Part of a small language model's weights: 3.89M parameters.
Each number is 128 + 32 x the weight over its row's rms, rounded and kept within 0 to 255. Layers, rows and columns count from 0. The size above them is the row's rms in percent of the matrix's.

# layer 10 MLP down (transposed), 512x128, rms 0.237, rows 229-253, columns 0-63
size [ 94 102 101  91 106 101  93 107  89  98 101 121  93 103  97 111 100  90  89  88 101 111 108 100  94]
[[ 80 137 128 114 160  46 187  79 172 125 100  72 141 124 107  80 155 108  86 153 104 140 132 141 145  87 119  91 124 129 100  88 122 127 156  93 131 107 172 127  91 188 112 122 157  80 115 138 111 148 137 143  79  79 140 131 105  91 130 130 155 145 141 149]
 [ 91 139 126 115 138 150 175 100  96 157 151  91 153  91 127 128  57 110 116 120  97 177 122 184 118 125 145 113  79 108 165 172 173 106 127  83  94 129 148 110 132  68 125 152 102 147 132 117  76  97 137 105 134 120 116 239 125 107  81 112  84 130 179 156]
 [183 132 132  76 179 107 131  95 110 146 102 132 130 166 148 118 112  59 139 171 110 102 108 144 162  72 117 143 110  49 116 152 133 148 122 125  82 179 120 125  90 145 189  87  90 168 137 190 154 116 125 120 164 156 144 117 125 131 113 133  90  96 129 148]
 [117 145  83 151 165 125 123 121 182 125 133 112 147  92  77 166 167 165 145 126 167 205 160 144 115 129  96 125  87 103 128  92  87 139 207 105 121 157 125 123 154 111 176 133 128  67 176 122 147 168  92 110 170 164  88 198 139  64 132 109 168 100 148 120]
 [112  63 110 142 136 105 115 124 111 170 157 150 100 129 168 162 114 105  48 147 147 139 110 121 142 135  97 147 132 108 113 146 140 153 150 106  93 117  88 189 145 141 123 174 137 169 154  98 157 146  70 121 100 112 144  91 118  61  39  49 102  99  77 154]
 [152  56 130 164 126 108 124 116 144  99 101 148  90 195  66 139 111 123 159 119 154 131 176 138 184 116 146  50 115 102 137 141  98 162 105 110 165  95 141 112 155 132  79 133 131 140 103 138 114 138 101  77 141 150 150 143 108  91 122 106 149 101 150 111]
 [140 162 229 124 116 159 144 136 103  82  91  64 150 138 144  93 134 113 179 144  80 162 106  85 114  90 118 109 121 159  97 131  83 132  90 161  70 114  91 143 100  82  78 117 102 188  93 102 110 123 116 186 111 148 108 154  95 191 138 129 152  86 135 167]
 [103 132 203  98 167 144 146 136  74 155 125 150 164 128 117 120  79 177 157 159  58 154 154 180 132 125 161 111 126 128 136 111  86  90 142 157 112 174 141 123  92 113 139 122 122 156 120 120 121  39 143  96 128 128 156  79 158 166 115 149 156 207 115 143]
 [153  87 151 101 101 113  94 121 126 113 112 129 117 139 143 190 139 146 132  97 164  95 162  60  87 170 133  71  95 164 123 182  82 134 206 111  87 144 109 156 126  94 110  98 179 117 153 103 175 100 128 182 150  88 133 141  95 137 123 154 131 138 120 149]
 [136 152 137 108 142 174 142 144 155 103 110  94 160 115 156 175 157 165  74 140  91 153 158 150  92 131 124 173 165 143 102 129 145 135  80 131 141 115 135 108  98 160 181  81 100 132  75 139  94 146  85 137 150 114 143 171 172 139  75  84 122  82 156 164]
 [ 62 113 128 159  87 121 138 143 127 129 173 124 111 154 127 123 125  48  73  92 122 153  84 161  60 158  69 184 132  89 136 173 179 152 136 100 126 102 120 149 189 162 134 132  57  83 120 160 140 216  89 112  94 157 117 121 112 111  98 179 133 126  95  77]
 [127 145  96 126 174 130  76 119 158 166  70 143 137 103 141 146 160 170  98 145 160 120 108  78  90  84 113 121 165 188 129  97 128 109 177  98  67  63 133 116  89 134 105 131 121 179 105 168 133 114 153 140 135 176 150  67 170 128 112 148 175  83 114  83]
 [125 122  92 148  47 126  74 138  88 164  75  82 134 136 155 150 133 109 152  90  93 165 132 164 137 121 131  67 148  79 135 140 126 130 122  96  79 116 106 112 145 115 120 114 124  98  66 103 141  74 126  98  69 128  89 141  93 137 145 129 144 131 157 140]
 [154 132  91 106 127 187 127  77  78 145 115 130 175  96 119 143 110 171 122  84  66 140 152 180  62 104 137 144 119 104 169 157 134 109 129 194 129 176 146  81 111  89  65 140 158  81 126 103 121 137 158 123  87 115 132 112 111  81  94 175 174 119 127  76]
 [198 119 132 121 127 159 120 120 216 132 107 159 112 197 123 107 180  89 174 151 188 129 239 158 164 111 132 125 124  86 145 117 109 112 179 154  85 121 135  93 115 162 155 123 141 161 103  88  69 125 186  98 145 112  73 121  91 113  66 120 134 148 113 106]
 [118 144 108 143 122  95 135 190 154 106 163 227 158 132 122 122 113  83 206 143  78 145 108 117 177 125 126  71 144  79 168  66 118 136 112 123  83 134 116 158 118  68 113  99 120 151 142 165 140  70 129 167  64 142 132 101  87 128  94  71 125 114 115 178]
 [163 115 140 146 105 109 130  51 109 115 102 125 116 119 153 139 109 129 157 117 128 100  62 140 161  96 195  65 182 100 134 128 130  91 125  80 180 165  91 105 132 139 156 147 112 109 184  94 135  94 155 104 170 172  91 178 124 128  98 168 142 102 104 118]
 [132 130 111  87 124  94 174  85 127 128 163 156  72 172  77  92  82 133 152 166 132 148 143 108 116 103 117 101 187  99 110  76  60 163 132 117 146 169  92 153 166 165 105 146 146  65 136 148  86 150 129 130 183 224  89 149 115 134 183 153 128 154 124 127]
 [ 93 118 114 146 147 130 131 104 122 120  97 120 180 101 143 162 151 140 131 135 181  90  94 147  91  92  59 126 171 141  93 126 171 138 121  93 135 129 158 144 181  90 154 186  79 125  98 126  85 148 212 128  70 123 119 173 125  99 121  90 121 151 151  85]
 [164 139 125 119  95 140 100 105 172  94  74 143 141 130 143 154 118 113 203 166 122 116 119 128 133  93 161 116 141 144  33 112  42 116 130  57  86 118 156 168 108 110 101 129 105  95 126 124 148 121 106 102 189 140 154 152  86 112 155 148 117 127 126 128]
 [112 174 205 160 127 145 159  88 163 123 195 141  88  99 106 121 122 131 160 201 102 175  62 107 128  76 103  97 155 115  65 136 133 119 148 123 158 114 121  78  89 187 164 111  69 121 129 134 123 139 110 134 104 158 154  81 112 133 189 138  89 210 165 109]
 [145  68  89 129 132 111 145 151  95 149 130 148 117 144  97 170  97 119 156 156  97 109  83 155  96 146 162 140 151 202 173 181 193 123 121 177 131 162 195 136 198 139  94 107  74 166 139 121  98 194 149 103 101 173 173 107 117 141 103 102  98 143 147  88]
 [122 154 129  94 120  76 151 186  99  92 100  66 167 134  94 103 207 119 156 120 173 119 110 155  98  96  98 130 101 116  51 159 106 139  85 134  48 145  90  77 134 141 137 109 117 108  91 147 175 131 148 120  72 161 137 135 136 128 119 139 161 190 113 137]
 [164 116  98 168 168 138 129 110 100 192 108 145 100 114 206  94 120  94  59  82 118 101 173 113 144 135 167 126  81 174 158 117 158  85 162 104 141  79 136 129 125  50 157 117 104 144 113 120 157  81 170 202  88 201  84 156 123 166 158 172  91 105 122  94]
 [200  75 119  75 121 130 153 200 125 123 101 104 177 162 160 125 131 169 147 124 104 116 151  71 176 132 126  98 154 176 138 104 127 123 202  96 130 132  81  84 152 101 120 150  65 144  90 132 146 131 140 108 191 144 156 107 162 188 190 133 173 140  82 123]]
# layer 10 MLP up, 512x128, rms 0.212, rows 230-253, columns 0-63
size [108 110  99 104 102  90 105  89 103  93 110  90 107  92 108 105  93  94  90 108 110 106 104  96]
[[107 170 101 108  85  89 117 120 173 145  64 141 157  60 123 131 109  57 153 117 165 100 121 135 168  81 104 165 168 117 112 123 123 136 130 161 101 175 143 101 109 142 120 187 111  87 200 169 140 175 114 139 134 111 114 178 100 148 117  96 105 112  62 105]
 [166 166 153  88 164  95 121 121 118 109 140 163  66 118  81 151 130 160 109 149  96 134  98 156  95  93 143  87 128 146 150 145 142 120 121 130 129  96  96 125 153 140 138  29  91  95 158 128  74 221 135 111 161 167  94 138 117 179 126 180 102  91 116 131]
 [177 146 136 144 109 154 131  63 116 174  84 122  98  92  99 120 102  57 134 139 120 119  68 154 153  97 191 112 103  52 165 166 148  66 153 111 146 168 182 154  70 135 144 163 136 182 112 198 126 206 148 110 151 145 103 121 140 115 140  68 121  95  91 135]
 [117 146 199  92 156 133 160 104 138  98  84  90 131 137 144 144 132 155 108 134  69 127 157 181 185 105 200 129  78 125 112  79  48 145  97 128 160 141 104 161 104 132 130 160  50  79 111  67 113  83 135 222 138 102  97 133 125  92 168 135  95 124 118  92]
 [103 130 129  92 101 144 146 152 108  97 156 139 102 157  91 101 138  81  90 100  85 113 160 157 126 118 127 167 132 124 139 174 156 128 106  93 174 140 148 107 112 123 156 134 171 140 199 131 169  54 174 143 121  92 159 111 174 170 126 125 132 151 114 131]
 [164 103 129  90 198 137 164  56 126 151 167 140 154 126  95 131 121 128 145  81  69 115 121  98 137 121 144  57  96  88 103 189 171 161 119 126 123 130  93 133 193 133 104 152 115 139 130 157 133 132 151 134 111 130 132 124 211 159  91 149 118  75 158 129]
 [154 185  67 163  93 186 155 103 136  54 102 139  87 199 120 180 143 129  84 103  78 114 113 173 172 126 114 140  66 101  52 165  78  99 126 137 146 170 135 130 159 138 132 149 108  81 131 113 108 138  89 170 151 135 106 152  89 169 132 146  89 112 162 146]
 [128 197 110 111  93 193 204 142 141 156 116 131  93 139  67 101 139  84 158 124 179 155 104 146  90  56 147 122  91  98  71  76 132 126  99 148 125 129 158 122 118 117 145 107 103 119 118 131 113 137 107  98 135 124 197 107 140 163  68 141  94 136 138 100]
 [129  80 147 125 111 186 111 165 134 130  63 193 125 154  91 132 174 106 138 131 122 148 127 157 149 148 154 111 133 158 146  64 122 105 200  68 113 122 143 152  79  84  73 132  83 125 105 164 142  85 111 102 129 146 177 141 137 177  85 121 109 135 152 141]
 [150 131  77 136 117 109 107 109 165 115 128  79 153 113  68 104 146 161 134 137 113  76 114  87  93 166 141 147 140 108 156 137 107 139 116  98 166 137 112  91 118 131  76 134 181 124 188 119 121  69 107  97 172 124 158  92 110 146 161 175 112 161 121 161]
 [141 171 119 127 163 104 109 156 212 152 106  94 114 117 111 108 144 158  90  74 156 127  89 116 141 105 105 170 132 124 106 135 112 125 155  56 154 101 139 124 113 159 138 137 143 113 106 129 134 125  83 135 146 147 129  70 110  94 148 117 106 166 116 138]
 [108 155 109  98 149  94 108 132 193 166  76 130 106 118 172  89  50  89 128 149 171 145 130 113 130  74 120  91  98 154 115  91 122 162  99 141 144 124 199 155 110 170 139  98 177 133 181 154  93  66 118  72 154 141 137 122 140 173 179 152 111 134  78 122]
 [141 136 105  67 158  99 111 107 118 114 172 143 159 146  98  99 139  93 177 110  81 118 107 172 131 171 165 106 121 119 171 137  92 185 102 193 144 108 108 160 144  82 135 134 137 155 125 142 144  71 141  60 167 151 117 133 193 135 169 227 102 103  91  74]
 [172 163 161 128 111  94 172 127 173 102  98 174 152 117 125 150 109 184 140 152 115 116 126  62 138 167  89  73 162 164 132 130 198  98 136 126 121 193 118  92 118 150 126 122 146  47 163 137 133  77 143 167 128 168 151 101 116 113  97  97 155 117 127 136]
 [157 133 163 133 151 165 174 146 107 131 155 140 159  77  91  88  80 122 117 138 122 123 132  87 112 194 128  39 126 166 123 111  99 115 145  63 152 134 123 138 157 104 158 136 108  97 146 145 110 145 103 147 145 200  95 189  92 114 122 149 164  62 133  81]
 [172  51  53 137  92 103 121 123  64 129 138 131 145 143 164  78 147 123 180  99  95 135  97 150 125 149 169  85  91 106  94 168  99 146 187 140 142 136 204 107 168 114 116  84  86 122 158 106 154 102 109 155 122 119 171  92 146 164 160 107  93 101 130 149]
 [199 199 120 143 120 187 114 117  83 116 131 134 112 155 178 130  49 125 214 148 164 119 183 167 133 126 162 134 109 110 153 155 159  98 103  81  78 153 196 111  87 138 114 108  88 122 109 142  79 124 148 122 179 103 167 148 145 127 111 155 165 124 151 135]
 [108 113 107 116 146 137  48 139 141 159 121 104  68 121 120 104 166 143 204 144 178 107 120 126  87 159 145 113 137 138 149 102 140 141 142 158 170 211 127  99 102 154  96 152  96 122 148 147 121 113 160 142 133 144 142 147 114 175  89 197 101 137 113 170]
 [ 79 126 155 157 173 104  89 154 117 139 204 180 115 107 149 145 132 177  71 105 105  70  83 158  93  98 140 155 151 116 159 124 140 117 102 126 108 133 157 112 111 150 179 119 119 122  99 125 181 109  97 130  96 148  38 131 167  99 121  57  93 109 165 119]
 [114 112 124 140 179 133  97  85  69  98 144 127 176 167 108 151 150 155  46 150  99  97  96 110 126 124  99 158 106 123  89 139  78 146 152 125 154 149 121 129 158 111 111 159 101  48 140  61  99 137  94 127 166 105 127 141  90 152 144 144 101 123 162 144]
 [125 154  67  69 149 151 149  83 201 101 108 115 125  85 181 114 106  59 115 144 133 125  43 193 150 109 140  58 110 111 103 161 141 145 147  79 164 148  78 123 141 157 195 117 114 119 162 132  98  97 144 128 135  77 128 145 155 127 122 113 173 100 118 166]
 [127 185 190  77 134 123 203 112 103 134  94 111 101 126  92 140  71  99 118 151 110 139 111 117 111  99  78 129 115 132 194 118 140 101  95  69 147 117  86  87 122 106 110 179 124 105 122 111 141 135 108 131 122 139  86 154 158 174 176 139 135 192 126  81]
 [117 114 138 119 134 171 137 147 128 126 139 158 133 100 122 176 148  98 167 125 168  65 105 174 116  95  81 126 174 147 101 134  73 103  92 111 109 123 111 120 197 130  69  91 143 182 188 145 124  95 137 144 104 149 112 123 141 145 109 115 152 105  96 157]
 [ 91 180 134 141  93 126 134 109 150 122 190 149  80 137 143 110 150 129 102 139 186 145 105 157 114 141  67 151 119  76  89 144 175 104  74 150 118 153 151 148 108 104  87 167 155 144 116 176 116  78 104 174 127  67  97 145  93  65  60 174 138 151 119 147]]